Weights of a small GPT-style language model, trained from scratch on English Wikipedia: untied embeddings, a variant of SOAP for these matrices.
Each number is 500 + 50 x the weight over its row's rms, rounded and kept within 0 to 999. Layers, rows and columns count from 0. Numbers have three digits each. The size before them is the row's rms in percent of the matrix's.

# o: layer 7 attention output (transposed), 256x256, rms 0.213, rows 25-45,89-109,153-173,216-236, columns 0-127
# v: layer 7 attention value, 64x256, rms 0.212, rows 25-45, columns 0-127
o216 105:418565449427446527571461452435543375460623550395555464576509497528413530564441460487460537480531397444568476524464439475447520495538442566483490580415457384443517599576532462463495577468519542417479488549532401555472487512544549545576451477500447540497524485510484550479580507580571566465554468489446453517523518527494516491542531435533449466459527492504548525455479522490477406475538
v25 101:497467521535476515451537517512515531427511469478490453469499464568554428441521517480489506568521449450518609416497469538602462475400520496431457480566529467473471503435495499474547507520405482504492571437519534444465438545554452493567527560533551485462450523548501494526466501550565492470492459621487518587471450552510491537459513573494516499526618573470459514528390546443535596538495
o25 096:435569462581488415549541558397446499477551425488485588395472483561524458580580468481540427503461469580477485451490497549555471493525530448464514529441583481474574461529489489502472503414467463436497562504429465521427520522527481485532447564513459520453519501446591461492512447431554530424449493576535491475519413531497516457444559523511632432618480528578455545527372333596432534471513
o89 099:522501587414467503480441485510518552567522535544464498520515510417424532408480466435519465457433509449416473672484497536576544459460617505537443449504515552482528475535517451501509512408526477496549505583441525486489534549504471470489516371507483351484591412495493544458463468488535573504546552562443543425587468425447472436488588469454413480485477510534517457493490456500630577499561
o153 097:545523502470502554477530587546557419446501467568434527456452388531495493480480486525472552526544498493518594447494436528478471495499494601534457532446427458489456457540513521375479429518449545452451497438499421568464520469417435508472534481505428540512526502517553443485484501375448518482434472504542502517446515517530514481439451446499607485466383508531544476479482514496517524551398
o217 102:468523496500533438514541447491567472373410553469565495474554540444502494525507519558490536553492552491509508453528503537511575480438379467514581466515535528516495484540471548631565463529505407599565473529512470519513437480511447603410501494412537534568509499584382504638510550554471558464460385476465515546481556463505467598548466492579496463506411549437470532511591432417472478548480
v26 095:415547528470531530580560483546421477523465517498498588560492527462515514526483597493503427496538488483418444557469505552517505465416536438458531492528544466402466467427509525464496479544505487476488498506532481559523472515484530516501456497516477411617547462466508496473347479573441551537497518535442491522466505468517411484412502471512468558370500537542590491511587493543496470484443
o26 098:474552483554471585566449583418507488435444525426437457591587622461455472468442554587524404469396506441469421519471500474499521500478458459457545502474509550526565572440519485463589510457461568570453535554531566495469505462501507544534479493673527445506458438507480494431572494572511488567598468429510451478495550464485464471416439457469453485476562524562519556508605603517584479501456
o90 101:450437498576521524536427503503554504483521500414552546506544500534457442484511467478476509534532513649533566477527563474477493524445501487541495467501521487435501534515481571498447539423485536581498525446502452495630543486516429478590595477474499514497502507430468505512529492554444386469464577521541495618524520553488526443580496409469519533432407420491515561446476524411507495562332
o154 092:508480543515534547451455420472426506488628489550482514518433445468460565471507481530549536448492533497508480513532432549603515527493526511522527454553535468556408592480518424441425456457430538447467562447525475461551499494484485408555583551507521511509501467490498546519431498510545548528593389558499496398541520476467479519514534468516483500524488559475518403386440472525518547556584
o218 103:515493405469504476520484500507475513465416491479463560468456462456480547543475457366521563412487480502553453646510570449460519570550501501505503463492520448487495490531523463527494476523498484545611499485478510527439474613451557518410501574527520520428561544570364462605479439417582527517456483484461540486470471563401409601517470500495541540516430445499471539524500513475456467501557
v27 094:501546564484512491468510527477511422549502537495501499503536538451555557555433534418458356527577426558468475482503482450462517592622542473525530512567552513446475491473478410464590423481524403444433470578551542533555575500439557610531517450495520410600476558445519516503444488518415502505497569512509515563506471437516457626550532445499531487508521461466579470598563510473524534549489
o27 105:505508454573468469492450568597529490550496476525512537578529502454434542428516496464441436430518498438534538515552526532388531547542520531516517451525481561498472510544498480489551535496438595602520485432447502529518596517471527470563594412453509468367509515474472542550507512534464412466436511456492356601474556508495567496570515458475579553529522444518470457447557589551502468389445
o91 090:506513450567528452493439466528429493473565481466447466427547418504545394494489571560496392554558481485484562601545499517443482490539423541520472495362560432528512550522557520560428497520533426490554519489475492539457529510520487553559402557560473548562514516486502588534476509594531556465610454462442559504524517417542400411511442484548427420531559466522491501468471510584454540548471
o155 103:459484435502533509517578521558492498537446479500595511385445534525475547508509546455565581420496537486507582510467650593569490420452490518494479478549529530508499486488515509552495455520587571535408517571533469439543502449524524433502490498502502500498541509426447509457531464455459426515630469508480618505497483518492500440524490493517477446442570444502555515521529603457467453513519
o219 104:557431601437467577528499480464536538518453514446471632489444453482492485525515537527544536539514515596412509472511495526582408525500464433497475484533557551453491500461448489596548523478483451451536472528541512493492489533495554433435513520466607443550453555474522498534448505485488434581482556550542593385436423441574555540410508606407429523481397504458498520451386444439569573543506
v28 108:406515544456495381497546467488482483604500430425484378427485497588485447464526439446525509510449490491395486541557548470495454492548568362506548519597611445484476529531508542529497428527425526477494567441498440443576523478452546488535474510529430421474430579482468472472504534559531622491495513415437489484494485545485549493454594477466475454501555493521434536442396457472444615587567
o28 100:454466472501533524464469529457494553506540451481478573536521526543484527541530490488532463440394513557494452556506423505488477489528527421494415565575512538496488507480494534465528562572415522467494500457471439504565506419381602504592598561564476443430574467539497546387593483514492547465476497527430407432392513477577589489472513484510483507407455571537518499423513543579556479505478
o92 101:374500423583533460462472457430480546490430479498476436409545495575462466546499581491507535531446466496492484512533490541540473370473423511513501515511566449509559594501480528467460596512547494517481453526456532474494511647618495450520413488428583555448516557564579528530434557626569466555407519502485531414520419417430420509513509629513519423520471439476498610500472527514460497451542
o156 105:562429510469421438507409599490507539426563594510532533457503456475470505593439453455481480559540534526520635474486504544504493473456395572557497543453513465470590425588442450513539506512511415545491465465488547511452452439446426535506508487434473566499539567530530459398413470429535500460514498474506529581539594569566603431504458495476517500538542510467514446499537518538476490561450
o220 099:545596560431564486438534529502515443615485530471539565486473422481489483448468493521569471299442581456491550457457566473458483522464589544406443402446521443424566420515559470516479491485606481523521517395554597526475493571531488490492447388494425485603449497479485507510485510479528571473497534572488492514527504511482422500497595530460446488511560478491518481453530490479523460460426
v29 097:604446423503596494472507497611526568552501471475466543457464530476533530524500578470466376482510478495507480480419476517527461508449493592534444453504488542493504523523529439438473493568501521476536470530579517484489468474491444549456514480523452453485450514551484532472499503602438423603522502542434479468591490491472549459468527501484456420567435463532408470524522483573465399531492
o29 100:576508489538441430537522469523494441578521468531646494459397480559481440543481460392500511584457575497535495515452501502440455549485427469474472548458496587391520504512533500529511477432464497493548506504467550448468550472523470415492524491466388493501411454528460463546429412585460491500559512552475450499571492431463490522443482528523514522589549544486530518527459445445464468481502
o93 100:525429416466534532480458521603406518501495451471528524596521543587521470543513481420546437459538415429532350483485533464530512507534497513488472463494538431629454442461421568477523444636375526633457541444418516485441490495557500499505502551567497495430464477491495537496486416558517497488450535438475554470487501546493472498519468464380521570476440500517549552448502538533432447510484
o157 106:418621509496499513544434458466480430441448494505389478455508552534531475468548452554454467565491460441468489421579528477496458479575475477470548553493429568520459502415412495486470448481490520474549482546406450558444533456505490545474385576523609549551521526505565495576588462480447480498522501487497523502346556491486438481555500579498563490506504441530483510498466511484490526469507
o221 094:474494490476517518433602546577471470503556485431429495520508429500363538539416454522525450458511486529563490550400530558505535411549588524468532486372459436414564555501490472471601505518546556601527607446497513569494391593519444466503545458654603474454542483463389536514465538495488663422550462512480541528434494443543503438537529529539458605436474383499550450430475505434472540484458
v30 103:435509455573547556489507495569408497519551483505416513519532504514406513514578426426448424543614565466576585392455446399562622518517535450529506474519486507532489519459558604623473518554543501519560499644494522472614479463527391499530447509478595464480499441506578534476468540487510501466497536429561529570501502486514545567464413485557558470459550560443484563438458505530474539568450
o30 101:459556469506522466409499533485542570478566459417476549481510357489431453446527428469481476418580458488563384615493499460565441544526566452542582452467499544527545482485491555546479502522482494500517565552490531546540512500444491429549451571520449527498586509500530557463485559497576562553581380497469527430456539483442502476465489474531469551416553559522480627382583593476538377558453
o94 098:536454499450518457558537470513452552452484550386514405480547482559497498476510567511544490452550479482502530517452630535496450513502555494537536456529439474532530484479464449473492434499519518459466449434492492463519439423489603536471530555535485506537507417480570481449540450546451432534473562462471522511589566387560446481450500493500461503504494448473585508497489414512544492507536
o158 101:471565507435488478440474595547548529495500526603537462489434518431571559566475580483471493517529492530452527501547474583392420431523522483471405591495476442445500531509505455459585514543456513540499550516527486476436510525399649539405543555519547509423556549485472429414515424456560497472490516478542501582456510526508484549579503482461500557493483531537429431483569531445611564356485
o222 101:498439408504476485551529473531441515395472540622493477448570451586454509497519555500465568596446480533483537483539460465551622436491412594510467489476519461495442541432442530406472439487506476506601489519485479445498375533561516521568536482521531545478494507494525473539500497506406500440489600524482516380419503559555521440482482445516560504482473530528532521546526403590517468593594
v31 097:518442485397468514547465538532426459474503398483402458531574510499480446444568536411546498468456518432608495474546508539560489531584566506532541551530490557462404475514496533516469460481554554567480553554475493483529515536412589504439467541512407427449564523461448435392477511537455565472587551502471455521443542505400602528490526598548437545458476536480448439492575461460501525484566
o31 102:461520535469465478529410533430434507381526493467558604499475477476552529536523584575434494506504533405397513487419488545542401523483605505470523524521522541440523512410575503538468383504541460571463486509528518490528512474539455530448435499522468504479543469433541492498487540495599637460477511590522475476603591611485492453500633407431420480496452522595549515473485504502542440513457
o95 099:472554484468523527483578456508539593529446505422545487519520509530432500405543532550428489433493410500519451489486487503451533429452482512548474434478501504511490526522586442550464499613433543530551573495560473523407427523397548603533497512454495448520499469532516443515567387542510437502507501507521518579556480553483438459481389581503561516592626535436462514444571521537590459497609
o159 096:506470492522423540498466511349417502531519588517492488496540556436468531541516432459526507437491568537437461596404465550506608562525556472565552485595572528527523499451520471438506510531532457430447457637390584574505533538514435496496463442588602526590449633474554556444496513538505472511444524384504496469497469463528479547471555523492521463437526550485547529519414548508500545447565
o223 106:500537434549582445568475551525532413514448558539480421460460505434579455483488465438543501600451496585522491446591564439538551426522557449523504465458436462492502491472467491435472492494492492485516567406454538512538564451481506428499578494615508473508540488532401461484549516494494446521459456458421525465438388438499505494553469546530479589450426575496488522548556506389519576534486
v32 110:590482496478423466491553538503526465497579559506530454474535564525540373472509553430467452553550469389445505539567449451590499556380476497464505405503436553458489429426564436450550516477484505539412412444579499517523546472566418541534509523492568510513552599547511491465496496461462515613434393446550467612561512553536517552417557517455552429491596459468443549424505557511511558547487
o32 100:564465532563496587526463513416542443517466525403408464470532461532425469416473518438538441529511464509490523494440495444524481455492467483510470506578466441498488516430423560489557524403503464519490384548511541527490589428628522447512465457450553529580471478576592543444490489509544450507520538557489501465447539443515507559425475518487516464505541520499549522416466448541377431542377
o96 100:459493485591461577466561564487490473523531533522552498547592522446491512532505451521462545448413464452559446479526450481525545449502459492451465563440505547447544565468575489384534522515459609513480486407549595498493497603500490455436473542474522546471514418565481490484508518527467472520510535492444476507544441434443433450528475484535397519405519512540471464435543578468511590495549
o160 108:476543525436505492505436499572481581541498422497476519477497581534541439476464521554545458502474624579522559452504597550517445461555536532499462495479520548500484461604549457562418492493507533445419581521453455550551475483438476558487513442534455515474542502444540549571558447401486496381541496616479536542455404580498523509578538619432613526660471426606501474545481557523493523440455
o224 095:485492466498471450572535538462499455465499526524535503534552476542447501439568484511543464515461526604436494456611466482492487490461517495528507478433588443512474473474420548504473477493481539448537555499486531421427516534490454440505454576468453472496522573447554551464613579523529534560503559427479502524593483585505486484486539428545435463503404452435471501499395459538521468559551
v33 098:532539486519510509503509585572455406482447441515502483580520481511454524572460531557466520385584522480392523453449480481543537560513463522626490466475491515465439456529512489479489593405471474500569568378548551453573518513478540474620470489490509526486433421504506522477438505459461538454532507461448502540542615551570382597491431515463614575426421537467465542537471458473541380508463
o33 102:530551583469447546527612498422457416554610510489525483505463488515472503550546527473520552518418377531476441404468442548515510422471491574465551439473512515569453508469410465573459516477456612459616482416490451498465415595490446422463405549497497473534480572566578458473409489545507568502521612568502461506531536511506497525453376589507528480450488514462439544497442488463510536503527
o97 098:521512491558537495474365474495556545457491453398556587412430509502519437475408576467461432516524610498464548570486521510447392480530466547538479592504464453460492475525569501510551459512468503555412528485518443575460507456483512482501547522470416542457545468467436439446553563498541502631537502519505552386472522508564588471594533464524424429498492517539503552411502504528498469502502
o161 103:494605498462529475497563419403574534544501451466521450510428461493582449465496464525587611477513502540477442599590487502538510474491554504470500482460492457521534478571525535422510510438525556545481545509640458481533445573537465530499492439526503564434554553580436503553511544391534596509573423517587473438555385487497490470498508445615347500488468509477516451510541488595438416450491
o225 101:567460480536563506546447445637424487464458547605509471550592477451467496514558539575525453444559535549541450431438568453529593494434473474564523433489552574381579477518550455474444407596480445586459472517504596496540471476417577511493525564522480489566503447560485592488558489493468390478562564469440522493489461370417494547541481449454523524472532439464493464510520505425535529563494
v34 109:490439531399482453532515386516509488465405504523478541459457502551586452404605468482633582470462466509503476501453511497434492532476490509486492454537456571538508572606481598563542484525359461518460507395455537537483486553438541443456543557507461598484528570523544472408579507563581527513529490508570560453470439529473470545514436471501551531542470448598502506445462541479481487466445
o34 102:494508539416471433520441489524400521443460548575463515401577524528613563484504580438541600549501559531485463573514455551509493470407504519479561503537513520569600396538644464564550438464398448491459505556514479593528544443472521495513489470557467563484444506553525443423539447482482620542530531534500504505515511564512497543459480590522509542514437485493487486505459536432375463400456
o98 094:556497631473488537463516446535498456567516593564381451500499552489566570558552480518525608605484520502542453582489490497504421514531538514399593538480521552489541536459563421468526544583530546466488466556487513456503398472479472524558505474447597532455443474455414449566437457450422428511441521475418437506436491381457430515543537478556509476490437446462480423552475356493483520539596
o162 105:541591470473515502592419560461474469487544489482499605486438520472460504437390561482506508484458500532389539487532488509506460453489440519569496489512503401446561500494477411448505590486522496578516502499440494524520463505468449481548404489477445613544579582609523473526501478473468499462601497465500542485478557560541564437587514520463458425447532506414525527499584544491540505495483
o226 099:524490464475511563467641470465478557476481459370516482518444532520408476518460531540481447417457476493531556547604481473549460584503592408506460481472410419455484509530479534523454488444498442563477540442525487560520525486487424470545567505468561395457511513403494598549486537560523514500507480443425494471493413585534528589475610412449507467480419504539499458537455529557492440485444
v35 105:519549476514533547454547497540496477536477493508553421545474513508458443566581493477493529560515473491517416467499489487452458529454465541485412571534476454452503454524591484534503561476519487474484482523637557445578650492619484485546553460515558510511531580497530577561598536495555536547455412483521456559446453439547470524499550408513485455554487453548492559594531539426481575473374
o35 098:489542524496460479397483574556483456477508377520453492405561498546605483433477478499427566512549506423578465537501484386431456464492515537539474502472525566537411477422523444561492435521507545540504427578461481506532557424517477544492505425544372488500515494497417505545546502534447506423573596518483538503495457410488536484551488440466498511501459477503528572564454575513408396488445
o99 095:504473498462561448531452411476633540515478516453526463492579513507567506478574437558478402556517493531512486468536522523507449452542411499481612426516495478574506493384461544520530520572611554551452512475508533498429519588539539652529426479502566490468651493476583523489398513411528482527432459530606556479463508556635531503403514523500466517523590487507474455520506494565558488546575
o163 116:532575480510495450569517474516430398462526447488451559460415499439450498490462626514446531505489504427466575430505509536490525430601522509477406458528456513444518477485504409575488490413473452458534495411525439517509441439575444406469528472520525541434414414475459478527477446467462454450506454598475475504536452562401542494540610557448487527576390459450494497464439493461504591455403
o227 100:458500451452503509450559607566515622540479515520536430537430494516527508575602513493542583357444468515513509533487520548447487649476542482481486486442504427510581467625462573475521539552539563488555604489462526498504469579483518520484403491513543527588516495498452483393473535498454554458523502512458511438536546485443428525459477380529501467489630524528450478475639398551436409436523
v36 094:504568533418492557527531625623526580489548507546499527423471561555555441468508396561525490640512606554560550409548493527458477430543526482548471521451529459484507613501489572409620559508596516498439541550482538542542519586494473534485416481522531524514467466415545579447635518470429468488449576535488507573558570575498507460491492501512566453536511440505631530459431513519447509485589
o36 101:406410423483465498525445554537536436490482555504494471591535615522414497519601432567510471531533416539474514380540479513539403439522461495584444487532492541545581444477476503494514562489570477453590574430507435469561452441459454420564515541530451510466483478408551489455559525436537411592432493538591560476464531536565599524516498455451500467488542522561508481508471459426462478594481
o100 090:572528529391411504543531510375534490487618459508441500471489477464490544499472401529479567495483470451526479477452514486506577497463471505371520504500532539535509525491462472543491460479463517554488456520475472516459503501596465489533484497532492565505484560463417381438559465488450562452513558430523547542499524592514417415454360497529519577561594463392463483510520595561486543535495
o164 101:478418477543572429446440537549482503411556427470518471466498591517563496513549517529494413478505548412524524547556491552472524484491515517527601462478527496480433588474475419521549454490454515430423505416470427526432511508430546511487495568466519457510546548562450540602504444505456453511435433487394480434506534524470576410506540581455578569553375479520484551483459487469442435521407
o228 099:582504512524601566565541495520536456466408559505521469488512385462498515527496519449576531458482521509608437514469488450494517511490439482464507450548500479507476461539516476511478506479534539529477569505433540526505541529472507503474496487452558481486535382520558498477387487581519437504459505415448520579544440459447403524532526530429619442414486519447527498535534414498452479519526
v37 108:396561557371450508414437418438509476526429516583533445501536468505461496452482534466528583458462463527529485470417434497535376554531542509531516543451509511576516494473603468568510488520445405490548515467448388456554496528534603516517467463512463434530565480381500457515560500533453482486483483507546505503400453496436503477440474533545534454514528573561506539467504503497442365558443
o37 101:468502475446505466517439501495459442424504587520537506444612429446479436529513476537596483532483455552485589555512532489577432495508517579560494530581511501458524450436491482586490505541505456519525425567508431439492501503619536510482556473425521524484484578464609486508516429439522564486474457441526542381417510450457489549450489580502428536487542550522513591533532478401489516443533
o101 102:523538532505575476485557586552546516514496428496448531564479505492568541473404464481505471498473553407521466479651409529470559474490577453406471508392561478509570512470472491513573509441477509506503447543500486501516506573494514507439388387512486581547554478567437555523470544537441484465491456536501383627466472463463554425521509453510536411495487462481511503514472529571548452445463
o165 098:504428506564487409488495591511464560517520447516457485465477556456455488430492568533549463474506479535553519599520545474493504538577519503454526447521463631540502443513577519481595402535508520562491450508541535489548583392547520474568533540518555522512420552408588511452455486529542556493482515505506545490617576497520436471567513494442475501489580535451484505480546613455438490571538
o229 097:550589426474514487504513450487492549576424534636527529498411557477495505525495497492401513499614513505417469546441501543488535508468384457609487474496486466479530573590508500433439509455491530515519510485562621565473483543470456529589490514510522546526475467541454469533498498451420485500599562591506544419462544543478539584589565457512603463435464468490552344527565370516509459466515
v38 098:427536505481512506542536384495495495514508444519539406482507499553500498456544474434538572513497512534399445532488504529631444422501496527598547518514538464603454526511517616532543570504447569504455411457553472484530498557444484442480569512485385451512566502400589538543426589437506550465502539450491452441493494489581459547472589536503470637588449559442481455549586448488441492520522
o38 100:459499517445445531469603400504414476542478533513451476550538491468466493540520542567491464523466510486509448527491491516597492497456433407426478451411611564535459545527519509449527506548518596474473407492525552535532458494497487555422463518600479492474417456441510546457489535538504365456510485477500594522484503485478453556455518405444475496424536443488536558513408402502485519541514
o102 093:537542415503570434564448510409517534484572467491473476378539476602548462498550408387562532472550447538522515517473457559605554465476557536470530560512490483478559443504414450525482545515478417498495425548458516437476516500572594475527554476486473549551550561520578426436426479446539568515555466518506513498493446453515500538554504506550436358576546414540470511568590512544481520472491
o166 113:494438517513457489503455571416511419429534456482553459571431485480344506454405477549490470582507523592441531547410531529460558505526511485511473547492508489467473527490523538451455459396476490436547474465648539488526550486519443506510504518461523449421468529487450490520439520512592494569477497497555493557545553557438510428609533553537555516457551522486505488583518561446548540526616
o230 101:513434489470529529427417541557471512447501555426524470606456527507560601461490488475440427482497530500506525520557423420497461512553628536497521488502416468502519589409544430559551453527526496586537548532399538546546527511538483448419587523587453502486533508481413564612541543538535453480439450548402446466508430514521537513496453460446448511415564537497548484424427568480454507461403
v39 102:530500571448560551417580464460519509454496510451588545469529440466563451460487574511505539504549400483439495517496480495530452444439515487533456406542490498473484470473507547485488527519549492525517508506525522491431460528523448506478453480486542519506504499442450406470553549404433521540484542456448494584505541499575520447514608545411556483551509621559456456501530452510493503486433
o39 111:414420434488562508451463500351453493454523499466490542483538540471398506572527479503542432556461437541476526479495557537555508495522540374496478522427451403491508545429417516466484568537482462548532470516427583449582464480482591466428435518480414533558532465469537507513401496420473493540497589588423551462481524442502478463430574615494454550502519362631488517478451507406521570465486
o103 090:472569526558448546493454425548481571532531492484518544553422621523512566399585484479499597463447517497510413606432520496435552502511480443525505529535467501451511488376491507470465476503476459488446532445518532480469508485484475448516585516614506432511435437462502560503542479574499481470476459490506465465523490495515479491520485455423488539503446489474527496524389532531557557525405
o167 096:559517480544428420434554447529421442569548466537506496487512517528463503433424545471426440477482502560525497540469513490532513373513563523455517481479593585401530507515532453542481479380501573566521510475459516501505526412503459519566470522493465446452553495643403522511432532499503506524525454385490445456522441512506579456551569607537508447430461514365572545558490571526443517462512
o231 105:524476584388454499510560469518445503577465527612479497438480459457548539515443436542547492558565513519479513525380513513401388562529549604496517508550559509543487420587578512510474597454526481371502376576558512544478537489466496536521486408406581467468489524390509530457535492428511495517565442493504523531462546568439519423494480427469525479557619567401424447541555480508534506505554
v40 094:462547495544416540580521529526558568567531569490554389467542473453605479538417512486452421504526489469504483475465553547512462493524501542476469424505415442448520518554443547478490428526535465463416444482529486539432537490552465536490511590523550572498519501529434490522456522488611495530433502485486474566464441469566452528562510581464529472460577548527514487454583590514382436494487
o40 090:545542553474410448451571556505455387540542518520517526495534518587535450533631516522453535488497458466544547535575550525561511551452459469451515567464435587508543488562530501546426485570484545572433461471480490475462512410552476504524515511519433462499485525469486489488540515506442432487466514547550617572499629497486462546590564498491498520477517424502464520562461568563511561571624
o104 108:503464530542568604504509498391561559430463464440453414449497521494549462579539489508481435533578466467514563531395509567548500534570531498457489551529396546617471401498516517511586354505462523468437542434499354553493498432501522523512484413504493521478521530513458468503514485393627506524510513479513490453474502478468484509446485483413505563467573591645563509505521488411491440451452
o168 092:423517458505460423457433557566541502523451492477471543491453504468522544443410570472486479506477646505500455481561494435421476464505394532513487448471457486435489490491588473529488525482561590398559427484501568471488503520530428434509567454523485472579452477353466596462536579513486511553504463559350416524433413500448575491514541504464549496510600486497510507406464483518459516532466
o232 100:357525489495481521596477461504527566507517655456424530505582476454453441511559438482458521395562463461497504562452512503397567608536508428567540539546504488454491454507395426496484555462529384529606540517525515459512488490502496495500491494444467504567516569520567497548451448618559579463529449527529500483514525565557474543499471546490458506525460598468463446434502462530543515495437
v41 105:456492488533510490492550461508502534466452498525562571344488464502518506475531552489498569594480528368408512495541526527478572458461518495491448557530401511489485525540535559516426440549494475441481457512574474517511441527489433596462514552543493474503508474553484538486463465527570482482530634557521471444535519469499592501410582530583499521557425531495538490597479499536544452411446
o41 098:465573489531498505597488483521556454514505531506495536504493505462487474482537441483511477555439437602452471452540517586515555532483576491404515549488462461552485530496417547457532505518584509515443430549509507510500539482510435502494394468436521517496547510487523528596476537452587504396484476530605475583478515499476445537593584530396477468458420445472507510439503481550505456501531
o105 104:521404492502512477438459485482502584499437537614446479546601468498585539479523477541514462478543509465533485545465468489422536503496443485554525401653544546491511436495546426551469597544560424539547566575531539448537481536468547465517600588525559483548496481484565437469459442507482426593443507505462442433442542468517456596418445485473491500518582482542503493473494412507530558495513
o169 103:447628434497504522467417440612460422496557405557476487618496527513444515525505457439452435504486554383586404446456404507496493459519462486432409529386429540494504572552517494517473443470521511467496591459517488526445483508536449488480462479509470463485461530503417526491573574514537468493501443545458548542478462605384504546554558554563473559574553534596566434444494451484516480496455
o233 109:512577536443515512496479477570408531519474479526446591515426623489494494509451566495521530519588592517448578464538613447462473585512497417563494499553466418551484474496553368451505535528397532526578501520498523490456605516462601503454558504604513441522480447468452454544433487554412475544508554465450501528476524427486510551516424503515515526424461470537470418574454470468579564474501
v42 098:493459509471557578458469507505567516544554474472515504490466464498493466440417441387534568559552379450487615477505510385529495512485459475513514620448512421569514480496503465585515504571438525440563512605528518448567560510498529478516527449524565592398454487529582409510599516441491520487538520578577467390563540557483509559387413585515562477443516509467403582482449506455483514542461
o42 093:528467512488507543545543496453432503526436554528473514484619368500414564467480542420576517534534452553527515494466481466584519487465517487502457538549631399488520438600342513460537544459399435486517495624499424508515514502440577508533471480549494539590582503537518431479531482421427528512567444475483521438504489416378462542589523554517535486452380534481483504518529530486533503562500
o106 093:436609510507489476505478396555449542546551517444492437506508490517487482535532438477486484499457472491527469450477443482553484589547461534496416510484470511494498558537521530596493605614599540567524507463520437450519472503601474481513477481441541505512463590441558577556498389485511623425525422492466523519428518593511433491440534480430580481574503458468489514561454493414471511565439
o170 100:604552548534507511512587496477517461433447410438376575458479478457533479463460519534508427516493483458533449534536460544505480519426579518546487497436418484384442478390508522534532427502396550527465461482382489545444485506514519401470568497527438474530466506479440493485441469525567447512492522521437432607511529463476506539533489364475425470503516446511561507519490514438475466548483
o234 096:438436436474579418524461558419539531507439519499618483452405487514511508546603457506465457461466578549502475499561510476456509481521417474501599392487544603525569504469398472491453488518570406474509454512585496578428425501476587467615528522512541544483516508418602538518469511551498489519430510517515599420487554507530489412519466524483445530488568571486468531373534434477443473484584
v43 099:467451487451399531528435485420495535503456562485581482467426429469601460488503529487465505440463418564516442483470489373466519466460472536520503491458550510574361576438531487560435436448498504499522540412441534483458491517610517456425574430549507506506509565479454470485478499463545415510456555431442596482563456557577533481442438552492475448483444615478443553554590452464480515522423
o43 104:469465452510497515465542481474480396526527565494450424531540525559511479523470513599555543474460556453470584536420549486574479530601526517500478482498407456488527588468543516539486608421581522582506494534594471485528478409539447491467496409612404523461452504580515608506549484380450466497515525534599550487515531481474540529444542449454533606453512478469438440531421480547559475527488
o107 109:535433494504445534509467512562544493587459450657557455446496525542521484529550507512514447474534430481457400547467445472529450485494544507475483486475514582521501544537512472468482421585419494477502509496412504547473608515489505541543589578407574520480432539580447524446515441589481458478440572549576457427475480456479530498478505530444552457536467522432483526519390465553467525499573
o171 096:564496464551444489495519501493432578518503457517539513506519424376520492471447469509549537509455589484518435440562489464421599572437472532460516498522533395431458431490537506573520493524474565476464465518588607495445496478470601502436479462502490474482491524429553591565419537422461502489595516424469482578482472531423415534538525463582382487521672515532608433474553544505469534432529
o235 094:532413565413536478539485448473542479482474578517481511606522426464491524499495498451482488541545471511555624577503476570481494468608516420530543537547427491571519469476470498461565532535496508481520412459469361432462479566530435475507480430384559514662532508458518399483510549560502455502569563452536459420459535528456462581531516468484505465488529413551435526445481508523521460480471
v44 097:472633470510521447472410552510519458530467468566555544547481511533427531487502416416543543520522530475549469600498494515447575586563417524474594425554437530537472469430612489584389517463538504529495426525527564457472476511532452413487441516491505563625470465519570542515511413507422506629543503576519543545627458536514458481505437530466464393459488510527550580472536539511562524542448
o44 108:501547526458492506611523445467477478518510568564530478528422549483473483425514534452496489528477493486493534446572467498387540487475455531465473513427333516458476444395535512443536491511436517460465575522458446482357524466514561412552420438551537625514556516551466476437482446400451639502445485514499429466518536518480423491495455501523515422420601553525457494539577550492442558523546
o108 097:525453413495524476537605553462480538459539454507480445458468528602406504552515558494503540486483490517591455432481547506505500583408493477559547547553603565589490582571526451479542500459508420465627477481530467606523504488422509525454515568527569416487394503504455435623456551592536429537509537474458474530536497506489602627522485519470527507547442534471518487483516446517532428532462
o172 098:493471494524481563457524620609623484534526509510480481487458538541464448437464553522632499453527543520462462572497494490517498417545548532480456460475471488514574506557510379473505508493559477578472512559533549531577549498458508513486509460582492513488417569445593548500445564484481477459418530567579553446480493477527507547532561546509486479464540511475499456403536585445499508400540
o236 104:455465583530515502476383477481585471409473501390457575495524532505493493537427418476368538518443535532520476510472543506558514416516573587468495475519577397529518493537435463529616448485509536529494495604503465415487443506511450516479495608415467486461539523572464515515581519497499456608557479464499539549501457487404585539436440492549446574504527442525572564473473523435439444483416
v45 098:474546458479407513526471477486456539577457546495559514506452521510470515470441448441458497517450505374551468565506466503555516377561509577497589547460524517586424519541503533516560546496542502491509502531446461461531482493553522544393571576544509515442515470513537494461610386408452433612489541578523506583492479471562478392469536393512544514539593568475507375489570504519389555458503
o45 103:481452509499545458527592533484549488503433424512477529566509395494550513405454515539421521454495459629525539479532566536470474456453456518536523368445473449524414505465585448513469496524483437554587548428491488520468461467514477518507476523538419556455529436475584437418556507423421439487484494605549503546480573542484469478519454401435584554540525457468500403462557464531572535468493
o109 097:453480472481454525616417418488601477526514647506518570560568658515388521522484516494516432531558514527564596470379597457517484428439506422521496509560523534534511551533457545572561539500491546507503497560553540461548528515530621487420460514487526504531475544522475578556437506494541487551559546544444471488532481459495558551510445542543430417498621510493446475480521605561493436478541
o173 105:400464448461546511501498471504548502437488444502450499406526450443592521414510560525522544539507437500477466466572453457414548542555495488490411494482477441480585464625546491546395442538554555476533492539477482500532568490480441574525542447438450487570495537408416459556538475528426421506539470530475508506498460544519466501480445439500505494442443499600522576490394508377493598505536